{"n_layer": 8, "d_model": 768, "n_head": 6, "n_kv_head": 6, "head_dim": 128, "d_mlp": 3072, "vocab_size": 23991, "activation": "gelu", "norm": "layernorm", "norm_place": "pre", "norm_eps": 1e-05, "positions": "rope", "rope_base": 10000.0, "rope_fraction": 0.25, "qk_norm": false, "attn_scale": 0.0884, "bias": "all", "tie_embeddings": true, "parallel_block": true, "init": "normal", "init_std_qkv": 0.0163, "init_std_o": 0.0, "init_std_up": 0.0163, "init_std_down": 0.0, "optimizer": "muon_variant", "lr": 0.0111, "lr_mult_o": 0.756, "beta1": 0.95, "lr_head": 0.00708, "grad_clip": 0.5, "warmup_steps": 200, "schedule": "wsd", "decay_fraction": 0.862, "decay_shape": "linear", "final_lr_fraction": 0.0, "batch_tokens": 131072, "seq_len": 512, "doc_mask": true, "train_tokens": 600800000, "steps": 4584, "dataset": "wikipedia_en"}
Each number is 128 + 24 x the weight over its row's rms, rounded and kept within 0 to 255. Layers, rows and columns count from 0. Numbers have three digits each. The size before them is the row's rms in percent of the matrix's.

# layer 4 MLP up, 3072x768, rms 0.086, rows 999-1048, columns 448-511
099:119131115142152117129205116124138081100097111106136142133156134150146136113158107114080108119099118160102163105129144109133127167166135074161117081106138114143131153129186120127113133091111141
093:129141095108154144108127104118131117149128138133145162141149085133156149134160113137152146116135167133135130110076134097088135124109153162095152118123085110174135134154126132105145096093117150
105:148202147159132179123096114179133155151090124128143137098152132129132116131110124078122110147151138111137128118153138168115131101090134155120147143088162144115118159079126143119131128090111131
102:135128168122175134119095098130079109118080098110104127164098102153119111151128163119126158115095123144115113175140146158086137121151149118108129107168158116149111160135091180142144153110126180
112:158129134095137096117138144114098145107134126117096136107112125112126118134123145180121133172185052112155129115125136107130158157129125169145132135147133144128078156159133147129128147165147158
097:111140141138120117136157143146174142139117195142127100130139148131098145120115162135134177157097123146132145161126089082119082119148129144101139123114115154123123127133146111163150118091121103
096:128145159119134121134095109128115137128104138140148175118121086153128133143135124133118142124113158179148124080113160127102104132091104129115074126102132106132152091135117126119129132174149121
099:083114144092178132066153125133139103109118129097143131102129149174125110089128153157144125094136134139137142086109074127117082143134122141132136143087141159170107143130138160194114134123110133
101:131126088168098154143141122176086105142084142112138115153088072112174168106097138119153109053126144117128157118110129073118146133124114137136143104136141122128134161166131125110110101152162140
097:170130199152154120137134133153151136066124126123089152127147100139111155107138162129103140090129115122126085128155135154132151142093151105095105112128108132103133161135157150093150097112103142
101:148128129196145111122155119112108121124110127121124143166106129085098102114154147091095084158142127135095100086114109148116114120125128126159116128138148129152131138128109126112117144161133087
101:147113125108095116114113084121125124133079111078102129124120098113145145158096134091121111129141137163124111112118141093156103116109118107136119126102099157139151107144157142124117108098101140
096:138171143155122180139143090104091102150071148110169118117098112129111124146136186107065135125103133111123134165121166121149098136135086119100126138088110119086104123103165162112160118119147114
103:122106158170137148110160126148147172117133160113092116119138139097111164128153147147126135155130132126112143122134105107127116140113117062129149129121103139156077108143165123168086154169129152
101:147127127118173123125094138147172144117116121144186145097085184090147152132116098111115117118118139153105141141177129106101180082095114135177112152172142153142086117111129122125120108109069093
102:153141144088137161093127104079135078110134124136136123178138078142125073142100066157124103156119123146101167136139116123129118130134102161147195148141144127110133127125116133115119145158147142
096:154135124131123139125140137162112207127126148139107117133133084112090091133128115169136103130106131145145162090185103138088122180121102133110116100167169129089107152113141091147135125174140108
101:094120089130141125129157124150136109094154124110099120126134162147148139156146156115137155155120108105089140149096143100122123109149169157142128138163159161140144140100149168163150121153124116
099:160132107083122099178112086084156148148129130116096091115095102184134112126159143133159144148172160127123122140108107121135183121102135141130136113162171117119174154127120139113105159121148079
095:138110126076131109120171124155110109140163127107118124122101154147098153077093156098151153140122117151098103112129051114159156168140138128127123123127134148098109129135121146182146158096114143
101:109136144136156144115160113089124109167140113181130164093122139162152154142124152114087156135157114087165079144134140139135128156118133112138079149115098105100126076142131144123150082135134113
103:130101108139162114105118173095170114126171130140153143137080145174130134102106190169108114127125132144095129093136130144144094163157116134059154120158126098065113115187122158125155143116128141
104:133137146103121159099161085107161147159159117124136085140139103074152115107128146135072229117164119081142138130162100142149158115157147144104130159130090115138147144118140106162093180054145157
111:116099103105112158120131071119152140118145133150149142109107156129196083125182110117131149126116161096173139120131145140119101117133178186128111150141158106142128134146113109100088145105109119
096:153130131117145116113130121172195149133083100087128093178119138127151153130154151130115105099150106129129113131131103109136111126151105086115120121151103115153110091132103151141161136143127141
105:139122125119130112111144143134119109138121191106151135093091146137090111136150141103105149153092111161114165099149125108148085162170131135150072154106128142124142168155147142142097139088176125
101:098153138139167127109132141119121122149111158147145122140127156147155130161191099120129120161098057128093126110124099135112159115174150139121093172129127095130175178107161147129133104097149132
101:149132097131129162119158069123126123099141114152127135136134137085156128121134142089122110129209124149153148129080106110173109152115101138131116117079106173163129117138094130112122108128125118
098:114101102138137148148091155177106107100158079101085118106103122097134117120143139151157113138143135112092099150095123109110109136139117121148114149147125169133124144146154133101134130165123065
106:153117094098122138122112139096106106151195117160134176142123119124103125123090140114158147067101114129110126114181121127120172112115175119135144135135150132124128129147144116133135135127123128
103:142107094157148143117114116173124101143147169089127130159165096158111090107093176110169113151128121105119112148121129153118143149075128079139151119165137165103129095136123154124135135092167094
102:118110166110108071079128157082145144126094118107162132111129125077126116102166127135127127106137084103166157126174103119134175152091140108142131154124117143129124130106101116120121092147094110
112:092134151116157086123142111143125123129122156144127148109138114141097125135115136143105119155119135097109151131118138153147140127109105166133118128132128091106103105107102097162146151126134135
100:114128179090086118126150145134113144112143124137096143090134157142151125100122122135126148174136150162115141109132065152128117098162134121137092106134157132127126136160110140106139125118136134
097:193134144119117118131162062165094121141148117152118146132130126139105122077137112133183183153123156125128130103142155124101150141094152162110159111100113125106109070086090145155178103128097080
092:149091135133107144168139146128178132131122119124129165109121147120128096092124136100104114186136109131055096152119152131139137101142132075101143138118148122104108130098124089124125121143154112
097:139133130188158134089172140071121081135099101123137117140146095131123137098141132109132149144097154059129095123098112079122127121141140056152107125123185137110136172147145130186151128108153149
101:102061145128090128100110175137151090132121135125145118116116123107141105129095084131133149138161138143128180186115108109114133090114149125128155134124125134122117106135139135107147133128132098
098:123165122146107154109135123143146125083138118133144076148140134145133126131166102164112117124129127112122138114165113127149126115117178128166101092107099115131123061108184091159106104131122115
099:155171084133117124147138105119123141106109113130222162155171122111144117077156133134158096078173105113110105130113130099135104138105151140153131147110134123156131148138131161148111165168167109
097:134109065115157135189143114096098093142152114159086124152137092141133143128146122116141124117113103106147122116106134124151130128148106150101122140115173158107113111130148105111112162152090134
096:132160106069114138126158152092159142146089083127123122099154122117111162145175122147106070119139141127123110152097151154118130120133149119109108136110116117088127102139121152156154142091126127
091:119120135107119132127117131118131133110117114095141149148156158103130152138113126113104103088130109172134130113151082126126117124157114135104121135118123157095078095135171085153087153120121150
101:140153126097111105096136137105103174092116150117171124129140138125103123094122142144092138139149157099121084130161131119066129118149118122099109137145147160139133148164127114103138113150094108
098:114161158136135163145147093098132085086115096123138103131102118115134137139144186085068138152140114159173177134161143136110125115133135154120155103116149144173141126172119077116111081132130120
117:117106128125147151165164107158138160158137134146141103124137105121162103152151127200132143162099121152163133150160124117130105152087116111140111110070112139094108177144123126136143119104102103
100:099104126128139142167127132063127138131108115120182135120108085117107149200134129107097143121110088147129130102146158142115134131200142127112129120109131162140165155103156130137094136090126145
105:141163146162117126104146119106101169167121130121160120112129143116144099130148163110094133130084067132090180159117140115148128160123128156122126113137115132096111142156095130141123110115130121
098:134105120124120146139094127143088130163094088137143107117152132152125112117143108132118127131150088112126141143096106130131142100134175112105094178120169164138139208114127086137164118147152097
097:122121130094110130118087147124133158117105104108118141127125129125157133172182108160119076148125164131099137106145129192125126153123107127117151124113130147122118111162138147119138108115104150
# layer 4 MLP down (transposed), 3072x768, rms 0.0456, rows 999-1048, columns 448-511
091:098121126125137167132137124128123151097134153115121154159125105139140128181144103090144122075131137139079143147148160139113121084100103180110136162120136137117110168122130157145090162113148088
093:129157164183113164167156109122166102144085144097158156091113144115138128111081164097143118152162145148094120119131109142151124155133094127144106135114157093065101117126148146137073149147117130
109:146095152161107187144157153157152138168111142123109111116094106131130116118121067107083106107139134127110087122117168138135120134100133191107142130135115101133131148146152113116121116133115145
100:142130157154134117125122145150128157122133107119145141126188117071124133154140178130108113153152123162168139137143104139110126143141131107123117102148166198092091190083142145117126118131090161
122:162134093127125142133114127152147106107163129157076141109089124131133129100138092122142092102133106094168106090130154126085123148139138151108114112093137103141139110150112150131149127102139118
098:120122122140135163131154119141150135151123072106082112118126074138102089135137141125136107091077122148106127105138136113159118146146085164073131120121156117093153111136111123116118094141125172
090:102108086135113107098143134160139134069126112123122127099145128107153115127107138126084131126138093131117123095123121134127148094164104141119100152121143138144143150142154133147179108108120191
103:119069146128119122109178124075105088128132127145088152121114137089127142131144113142129121120139136128140141115170131111124110169146151118120124129157165121121159107130075131097118121124099166
098:118045158103092109108135113086139128152132136155114159120158125091145114101134186180181127149108161161123126120092121164160118103135134070109151145096117118107106093077142132115135160114156133
102:111115133098125088116165141074179164085137144122078122103120152117100119145104129152169134118127157124095163117148126132120089094145154096110124118132139127118117171175113139137156102112117099
099:142129133148105116111116125153097182140139181167171107143122160154129153124143085122100157133147108153147121102129137147128159122154129126157105118107130109158095109125132141131127169118115110
099:120040106154125121123129106147169147110144133145093136147125163131110080154149100081121107133143138134144145140123184141093133149118122122161154118172123127113125122150122138112097134101156152
095:134116121098096143132132114126169115072130134116137157123145132097176144129166059113127119116125103106126127132153133115067145115156129163133114106183125101148155117151087170125144160151093115
102:103112177161114137141134091167157120112128118133129110169136088158121127155134159113131122149136143138079136149138108114110097090121150132118087152117125142145114176123158132122083152159147133
099:144115174122121134145103136137159100162128079141112114113139108122174143123153085112134117118132132163093102098127122131117169132140142109123151112157123131057140086120084119115154119095154123
100:128119183130128135157126105105128133116176141118099134119137104120145107161116148124123089168112139148118114136105158159136110179138128139144132126106157118168112181126092127129061124139147118
096:131150133114153125136113125152119095151133122137118111155170119164126116134112111098158130135125123141111152127133160120117121120129126121168102134071145101162186106184120139126156108059125148
100:127121100143123144137152131129145118130135125154126110114155116120099134147100118127129145102120065093120156129117061124150135148121134108130139100117123130141108131085124116130161100151124149
101:157132139139125104128141106126144174167134090103137121113129135155107110162172113111095160106094125131152093111121105117092122100147118118120091131145152123136110164139141166151133134147165140
091:152108117088108112157201110127141131153138105086144125085139154119180149101169156116127124125136084138130139152111128074158102087128109119134165144178125100096145086158136107117138144160119129
100:099063124132114100137167124125165107135158117151141162095103107119158160096096094139098135137113122093150153143142133130115112129138120127107147117106117140150128149123165131135092105113113142
104:130123137142116145141136147129100159125144152154130203155102151108151141146068097124177129169160121129132104173132151147118157121159102132112146116116152122137113134116146104108135142119132097
099:124106081121110172132116091117139083151122122067140100110138169137117150079128064125101136137104109140153128108122124106130131117131127148104125069118156141093132102156073132141133111156141160
109:089120145138100122140141130146128097132144082146133121141111121136104119150136120155127127138129111137115148115112105113119110097115118101119161151110133136152124085147094151131132143121118133
095:157101162139164123124114175134122126148089156153106150129082155160141143147125123146119099072122097171137121092105120144170041109098140144151118134148113131138135095125131127093141141155121179
100:093128121123133129138129085114130141116133152147123092154092102168135163146144162074140144099105142107133139135069148105136160183172119115137139122119166143168120148142141155084108123131133098
101:122156163150128145111153135120164109130173128113144110169133111164129146156124142152116140145127142127119107104135136133098118147136154113161176114176198130101119126138108108110123132135113138
099:125093119122107126109141129089102132106120143194123142104127174164123181119149143108145093108072104158134144141132111069156121103108092136105144116126133078128123116071134120144131124141113083
095:123097117149110124109100124139092118163141126075125106165122098140166152133152111105115156076144160112130144121146140131160145159077131136130109100163136175119150117108149121122137111148149123
112:141090120114128100069097076146123131116144146153126130103140130136129156142110141143138164129185117124156151124109098141127094111103126126141132131162126112179121157127129140139072138143150156
097:146162129096109142140108110072172145168121129145134143134131135161167082148137128144123146107144169122115127145095132133118095144140119185183118137149151117098125184160108126116160158140124143
104:116116122144153129183095127152122128096125131148142124075138109122117112076137143138159132142132157157128139165152109133114094150136125157141133141142114140130126127098134146144134154142152146
115:094096165079115093114118133100114170120132086119117142132092173126150163112134142156161140147149120116148164112126185111161152145110132154142120149159111123132143151144109085089105127170141106
098:136155099190131118129141154191099124160104111127163132160118126116123125143101170132148164107098101122129128141113129116138125179108146145130123134169072142132122102135104102114077131120118103
100:086141118141090119112099091106095149109121147173126131123130092129131182143158118137166110106111177155101085119105141157132106114098121132153130134095144102120081120138121203117120128140133135
096:127110105185149107111127103139114115117129136125135144110139124121142119147162104126131098159107127141129157141106075127104100084129135163125130158123121122123134133119112155127094126127139123
099:114129177141114076114088134142103124121120155156105116131145134101127123150136128173169137081114163113131132097086142181135069113091146091138066124121075126108152152160155170114068098129126157
099:106131146059105123128150124142146112113119155130110095148146134146105145161116152135132149140192103133108158110100149159144095130160123134086087090127126093113142156070170118130142105151159151
093:136111129156116092125153148106113117090121099136107090125094115169130095111121166155146118126144167122122160132113148112134109131123165139078117144175161122111100119151161156119112083133142086
097:146129132123105094142107131183131165135128117113124141098089110117124152133136085124102110147090114119164128133106127114123116109123140098118106083123128122134163120094087115116146127145093134
097:130109161101172138166091148099149151130123140131154183145135130088123145109128086128127143173109146120148122110124087129132135104101142085112100136125107093101172103145108101119112099175145157
096:150123168140120128156115139145111105079115135126161122131115124154104134109125128116136140103094135124139147141094130171126117112124143083087124114112123132117145140126115134122147121113126111
090:114126123123137141117101177134131121181104164108106118111144154117133125123175122110139144127137133122149148163067122109167122149125124167085108154172138167127114180109113129101179136088108106
101:142164123140078072102117143200162117149157154111156106143180115167117104072113144144163136120118155104102106133119160095089136116109114126134115140131137136134129108162146149084151143140128168
101:111103134144137107105156155117151152120094114122134111143129109151097150138120147113108096152114144114112146135095131160112150168147164172086121152144108136125123167152110158107116127129130171
129:123138118126129095150168119142170120145124152134128119131133165108143129109144127163076105164120110152139117153131141158136116185102132120143109140111088119136119170122087149127160167093101144
104:125157136112107106106143114158148117082140130142112158119129170174120107072168145117100125126155126143155093131119125110127123152069142162149153148087182122091124120116125135156219137128124151
103:163157157179119166116132101163131155119182112110134118139171118148145069134158125139169107142095105108143134122126120092116125110143133102120136158125121128131146137074139155130103126123131120
095:126114140093137134163112119131142147107136130116133142133128103092138113121115086132167146138131148132147116139116098157125138101112147131149145094118142116123097140129138111119124168115121102
100:128170145106106154123162134119101136151086161120097105103151123108095140116157097120150103094076166123179156101087127134098144153119105099164156086123136126106151082143135126095075125142136168